config.toml
num_hidden_layers = 10
num_attention_heads = 6
num_key_value_heads = 6
intermediate_size = 1152
vocab_size = 8192
hidden_act = "gelu"
norm = "layernorm"
rope_theta = 10000.0
rope_fraction = 0.25
qk_norm = false
init_std_up = 0.0209
learning_rate = 0.000776
lr_head = 0.00549
batch_tokens = 32768
max_steps = 8613
Each number is 500 + 50 x the weight over its row's rms, rounded and kept within 0 to 999. Layers, rows and columns count from 0. Numbers have three digits each. The size before them is the row's rms in percent of the matrix's.

# o: layer 4 attention output (transposed), 384x384, rms 0.0303, rows 371-383, columns 128-255
# v: layer 4 attention value, 384x384, rms 0.0294, rows 372-383, columns 128-255
# up: layer 4 MLP up, 1152x384, rms 0.0407, rows 0-11, columns 128-255
# down: layer 4 MLP down (transposed), 1152x384, rms 0.0307, rows 0-11, columns 128-255
o371 094:539508542540568440420493503472504595497478469471448418513490499544485467535456585467483504569567450488484555525490598583604482438593523471484555551443546511526488491517558495545504484518438483506520488474478528501465401465524558571588476541421579493512464492568518521552582427471454505565464452482526586561574543517464472494564595407465538502457602391418502523490512445498501530502480
v372 092:627468537542479512541533564496460510489416568541458502518571421431517523513422478494523540492509511447544487499542517465533389486497510499417513611436543370502511513509661441621518501493486503443411497454452464493533422558520545398477445401460446505530493581445489537389494418495523453597500474488491516500414507518499488498541432531458472551502468532572505537462453551521497536488516
o372 090:416536395425439494452558460400505547519553484482537521500437482490531471527568533412434536463470518550495448439461568535432546489567491476550534496593495537514517532529444495531482521501524529469488545488608445493588521455509498511600478520503573539440477506543515557539529523592403524488433611574545475513446469436487544530467514495449554545565482512485442524400448556556572461506541
v373 092:466418471688528445523534528487502542470460511568471387577393522414598478481428489518557462539461436474548478555470563550481533449446515514513487477445490516463511510471507542424457515493450481493490379497427541417457526626545465523493465422527412496476563527441504591421538421427511503562444490465378512485556513528511500521503484508405525568489512490453476515553508474471457495529498
o373 091:468486510546528457531515513456432420452491595490484461489543526445440415524521601464464466458525503448498442535437549502525393413563515436463478523629482482548487523484509485557563551496494611492529565431478396478534485501523479500504482533541505520501520502423510550514515525477452462468461455484520456528485511500492574443492491552520493521485418470620503421530461473590404519476549
v374 089:507583406484449540529530587490578438517518491505512568627525490512535468462527574493529502548547563442495538474527401458541521527454445532483550503524507481426515495509467538553527549527451485583514494548480513617480507494501588435399492500409496528533602440513425480527445495548549475392462488539481530568504512532490558461446437495508427512487472469533455522493516495508468631503484
o374 082:467393571628448535521485485554489413507513555415449537438495574512525572583498479531484472424476472510525506513519546425467490475484488492439463477564487425406539481484495474502463440527481524450464548441519499435485511517614597558426510547582498469559540448521615487451458468513524423509446549567463457444518505566497462484552504455430506525621483551451505497468488471484469479505513
v375 095:534453465531516436471520402500538508529529514561472534551518561493545508503494478587515506511528493541489512508382569517522554428529504478518606558515544498647548562441478526411488476507502461498514491557486473428469500509517507490486521487479436550506635558489483488503366501554520394480499562420466475526537553519502561548465443549483511510476429497588492545385491479488493508526448
o375 096:468603505538497421487489499507474568503435434538475492476512463494485445559416622557557384404540456469499438566417586567632526426506506437478530411550456490484584429516492497578467661533547480466488509490458469477572492446591607601515488595476570504519499500560513544537496468437405560470416433498460576449466481498515460507527523458471458561506579525482425499471505503520492538461504
v376 098:439464502452415555463527513512537487448520527512516527497469530461445516509451491471470488536444468498468515565574459557509479498548481467559483512488545534531394505510527575497432514491448451446506400533519507477548595556535508523502487437551535525476507401481479500552520539602517492569532460576568519490487272448512523514493478402424470569466517487454470544587497592479529484432490
o376 094:501479436453485528489512498517459568426486561457506559527477528471487514512519554392530464519424494526527520433512463454488434588504604521513425491492493567470541586521435437453465542552539486470452439507485512484518489445564445493526474480456422496522434589436419482499468400527477481524478569456504526521453557499447555522438476449480499557453497399473455478545551519487482546555547
v377 091:560480528597524481572523636441427460494471444486450613545520362461521404511549463499484555523547556466539574526540457471479367520525455478482457456481465446498458511505447506475522499480604494516448542472489485525515532463520501572467558530531456467558405454415531534443510543555523548507481442533508642429577528581482413547507455465464510495456516495554487571526484526551479526463553
o377 091:562487478505510531480530465496486512418452532449582442495468549483425452444531433463416645436489529458491511499540532434406401402501478489468447476487496533600444508519527470473499457496450442504484521437458570544434489537424424448524436523517540479527502562554494496520616503508486446488608541529496489475470500491446607468570525525448594522499497545450377514520498486422502470478497
v378 096:401493409478426500507522516464439492553509475535664499481521558575498446516513471530525485512504471446558582466546407517475533536577547473517489527579471497478523474562460481530428481429482521569533522526508437529543518458545578410466503541436479437515439470529435524477566486381559525407561366496538474478560575564487486528433449569490481488519516486468482447561433479489474543525474
o378 095:455413560556564477537444552558575532535533515590460451495514515519540528452411400529413537492555580540465480495465522592543491546482457489447502503416514382573425573384438551422479395506518497618377503474483562492486449511427514458478507444547554476500461495545589573488480456423487505487440467451455516426504539563622426454538508545478546520498509476518599562555529476589563543508453
v379 087:532577521471423514468551587454505534507530491484611518493466517534497416484463549534512462486507492510460622455518476605519556499453454552457562552571518459427500567423491520534502500517532550426503498577516465588497636540473477414443575544506511483491443574457458554494420503468550501397561553514522431497492546491489526532444486517536458427519596506530477499513481419473510509467506
o379 086:467392464516494502523408485432503535483465468521404523440500448505568619578482452511566412522545504517515548524439497524578498484516562536480442479427485448443442517489505535474487531595575440532471538441418554502519420454461606584534429466457494462463503526487486440447472524610470465546463481459477525568532488508508467549472533403529491479493539432447509520540526548424505505516502
v380 093:486518512436547455518495479439457504451414470520652507544505505583503502555488536505436484464540576431467551471484477521429593450559498497569414511534436517559417491528443463549467451535498480436435527545511504563423593577517481486498489531495590442478478473500487558532482481519516416557491509526524409378447552437569598562490524547434515338473547499533493524421380470483497487523491
o380 095:479540466517530465513412515487507621315498511504510491540526443481570603413561510532451531474582484465482513496456491539481488549526568480503511533343501528504486500510538506445570561598568464514431506579449489492510492477435547491561474480468492514450422498459492492472595530481450507516514486513544554543460509467505512506484433497505560405620543463464431569527456548385488493561498
v381 092:443494570517489492431463495423562500473542500505560467521503479375487584590440585468539523470444427478534422522501541505456509452418524465492569477429449520463573493491433496440405494548516443539454580477486540359495442479501423515459500587498521467510469523536518432524541563511506568503528501494478458418435602447506516512564617518559506433495450530578517486454503514466501482509578
o381 094:456558513549542533455563507523477472447462444536533500427537517493491465406512563533481448565539404411507441476488538483557506443510540477495483521528532527607507453519509479557527529457456577586584440487591467581429476499557576645532480474484577471588534452492566551426479498517479508501470448555601600521482550510542488481494455536530547463447570564465539543527444437588456509444391
v382 084:481463518531423546626420530402513482490488458500396447441514476382538401460553516513528543492492523644405443512500475505471502481494469532498550559497476450493462520533550511420502507480534511472469532513464518499485632490547468500513437486535484492427531602509549582525552541529544537571473520518465651555492438457454523503516543498454570367505586491465433490553448541499442427467501
o382 090:541477409481472528496517460541503466410487525437616510496543467406457560497526546433480565494452411476596528446510534454519476503493445524574433527564427568521477566505555474576392569490486486509523494590526546450545582580470442512430429441445533520485491429538392415475502505521493495541465530538500469513543531414470518491547475443547513514472494518502438509448558519397512557498512
v383 099:482572481476450419492474470559558504557492495503599474457414639467463441485531465502440479472478474502530632517531462477446509570432506484597510463531514480505572600487448512445501538444488535503487417538469576561536522461556567450505572585458504499477440485578496503465490489463516499418470477435523539427475558558621543513472437512483445429466453533432472526437451421524530513463431
o383 097:442496542487538550579480530551477561526483478468510480518510461537537509542461432537447521446516481402503406492473538487619489451443453486403374505540457381544559404449458540512458475466516523559502488561451549503525481446588490585490456423529489428550578542553514536466479468448444496527516396425544560533544477559462431480600513479466492593460529520515544455478552539508474475477527
up0 104:524542567473537476564452539566512523443512472514570441545601576481420522565428471461442486519519563501386461491582454543556602572532622507510504502479520478431409472476558443524469526509534390443534427503517465594402431487523580467465537581416462510555481461527574492489432487489535406507428566582425516464495539606534522440500487599482452506551544489455566410481461470488371545462523
down0 110:573583549539542429462450566588479501448479449525500444518520505599621498415503510467535581600496581516445499457523566606544490539540527512558526541477448612497450458508498500484519545515453397492465576468515522477446454442471594505556491463468608548600472418585468479603461489533459460550553568563499434517465548505476523456537444492509449454498460525574465552514526409585475541538464
up1 096:432536434467404503528483590475492449506555551561538486496468466524449493554512509636550562516486502604521479442385432472503570456493502460516539513552443526494443527475427498509518490428579488529561545545495498553532505527438453509443559533543553459492601521539485473486474516556509570476518492510508477522443489421494480442559608579526429485537522435569533505455452533588465520500454
down1 093:569521522579614442328486464548523584497429380470478474545524496474487458609456491505504339501567434509523529537559514503539419510473463557511427482538491558506552404516503530510523513539416470479507512418524535549468512476508550474569500459491382441449411506423529483472505496523564553527523533459543489501490526543587447503504462537530467537400545557408568478615499513462584483505554
up2 090:494597524549551456456531437513446512512562551488583456473481497502411453472535511546538463511486435550502501529408483561578531459471533439529580439469488428543467580548504518494533541478581489525566489512497441494486490476531544557475468521534554507537583588583540484477443497516506502542461530524451525494538598443389514395490555540579442494452552476531452473504450456462521447523449
down2 084:546461488520501502508506504528439529572664516437443450461486523442464499504507436484462485508449459514510532483550556521473477530490536488479557515515458502494442446480558438492420510507507528492567496443529500510471493544519499496443528512531537536472518575511506484496510488505532468516564511493436469525486488476346461421451563424462474505540478476469460549422546547426525527412504
up3 093:512558467430466531578518481363502449454538355486505542513534522544486433465493461546576621484466544618585482492472422584571509496460443460480511439518515518567442538445600500508491491499463467482500566542450341437423521595451479595543478502423541556482552467480431499429540478535513508539478545640507475515527445455490587569506529519466510483563530503546556490430572544432519506488481
down3 094:455374463541556490481455362560595443526500523432524439563482523510551498441431549494530469541561500505438477488520405523529481418511495481596535554454493531553482438432448559437477505577513475444536451469524477568486521381511446477558478561594474496463468490520580519468513511421484580511520546474584476479498482556559526497447529519551432467535451514610420514462564559553457541530511
up4 097:468531541484548473450478561462490562533512543458461520585504446555519497560557464517550439472417547447534576513571519459551501479601431507478517500453530492477551492422499502514394429471522474535503527491521479519550481444472414524413482477500556512551522646565585456506482548525453464469455469433492515475527586574594453557491543516450481509400499468461494461460482523422409586522531
down4 098:535458515527472514436544506485487497470494587567540496487534546451474376492499519486445479536525490597577384506518561454502559532511559496505477501357528485463490392582535547521455420524511466418463531419510515409460551526433555567534542546494440475418499503482422511514496510510477567461406487489579425462472537494471415508489480515519477551544596497528544428469533489557462494483494
up5 104:602546473514520475434574450476470467468588512528456425501515475553508528510491583537479468481588565559492500501432465468586492580485542398550489543505479465450501499541476445494525476446433528441548456493527430561507491490468460514341539423554479517469488534643508520535448436523522476512428531513439485506445445441465526454567486523376487569438476415406513514516508566517426458537485
down5 107:532484504593534471457574461468430443501537510455581491587484576489475479485322444479474520543527403476525409503502499350513508448504529462567537486553483435538542469558560475535501473508413502535498491439523428488447420513498530524509468517551515426522466511503422502459409472484444437555549479546455565532493587653509516493443507445521469537578526537571509554486398526533589510492508
up6 092:526549493458460477563501553542516492455484490534434491571582530538485476591538604534460477448517538509463466517500439584541483478487592417592485523470568458475539452458509443522526394435481502527419491466475508447511490536482514614527440481512523538493567569549430546569377500475459526474474576586501454525503506538497451496515577515465554576524505458451563563546496584493474413552474
down6 093:508478451475540563476466542477508463567482453439571453496510475571539503514382494481475534540540477467612469463540485525432548420505522488390554533553482461587499477526473478547423496468577435540514468547499533485435496393499432456491527566504465471421520567507519431380585450503485471438434555456511549494488543578521594514475538472496511466462530600501545478458448434501507531418511
up7 097:485473531564508453502455419489475483428476610524485492539471475511426439522509548519542496464497450499551483543513507578564501544568567566508595566401471464464585480504457400481452520539510472373544418495426416533521461497561548486445537605588497549529405460574540516539495449450622554577402520496485488546516474465389555440550443551500462570541556443369513490458493457486439464637477
down7 088:529534491474492545517477436491430493532503484525495422471542591509619424632448577553492568506480544552526493534402510499477428463414403536455516470489509547500476478477438574498469529462565468498509443472545505519380537496435547525462421549411477519422453511546472435544517532535453435569426463526516575422546511502591439491515603556502491479550486432483475383447475521487569600500448
up8 102:530502498464426493464480508457485534537493563523495469582507507470453522533517524515598531524456571511538505470483445576476523542533479463521442542409535471428492551455502521513451445536461472485535546551431463499464534483527502513386523493421471502633460477536519454471474394469557448527523523577415518478525609515550505555600479495444520486542470516537462481430485452444447517574428
down8 102:497510486454498486520468444627506489478543510517487462450485487561542536537470479456391539561518484496458548546474569525549443523483563465514568523499515494510399460593562505461508483413393546502444493483547508542455668481485541530537625432539539462473501479512527426501473371361446490491513466432491531560494542524539421577510534527496446540436522497373507450528477530549422493499495
up9 103:513552521476593526468484532498472503387479479497462576570537396437350529512429558546505525466515557475527536553512505470569542458520508489490460538446511499485425485464464482554517481487517505466540548548455433573483449466530547562497560493477524464574457531413457529502483559445491507513563575516422546481526467439401489540504485520507544546535455459441600533558538574500476474461539
down9 102:527420491595478470526488479511544526582541507503538528446539513534496486479453507482442597406482527455639588455513459485529564455519596501527535453491496500478476488505474539563470458460441484481561544639480472582408521524514468426473417472491548427540461504481558485559535500512511508508435496464510438426563489458543452548484441489614652607540405504513516382507511492353573519588562
up10 098:478635441494462457544527525510473412447564504508528479434530464496524383564494493575592525507502454583480504512461487485507543525507443496589547402525523426505451545429563520491468512537534567523494556575497458527451581502512494480462426437481468461521561459587455453469431506473506515536545477598403456519508669505507501435492547496423539551552569442489543560492507491535489484455544
down10 091:493456498540488394514526521530490519542477530525517534435486507512596581575508504450463501573496453557462521540557571574488481465546553500428470550507465596622489384539565584523448467520473463438532429479512552503491666573505455524485508530647577414447457532497597470490473496569495437529541444414508416433508472538505476555511464477530593533399447475494489504445497517494493448450512
up11 112:449437495470561442440605491502476479403477490428534471543514586486521451498461467506574508488475486496540568553603504516515571423489453414589458469476453576494396496499442438497460667405525449507432472543487469472518602532491601464515419527453526480485491506505581587500467527492489554528548525567459446533481415513500487521583548563556555466519521423438503530468473555387536576612557
down11 121:490578633532564477603492545466472476484490484518605522565499527441529535530547511579495540531488523507501577519501450552531542556495514514539445471540483567463368479537516469461449506517496514501466395443517471490531590478377565599503532489428488463425450399506527469380430520489408551409480475636538510595590546500579505510442507544464526483566567562437485459621487538566511435468514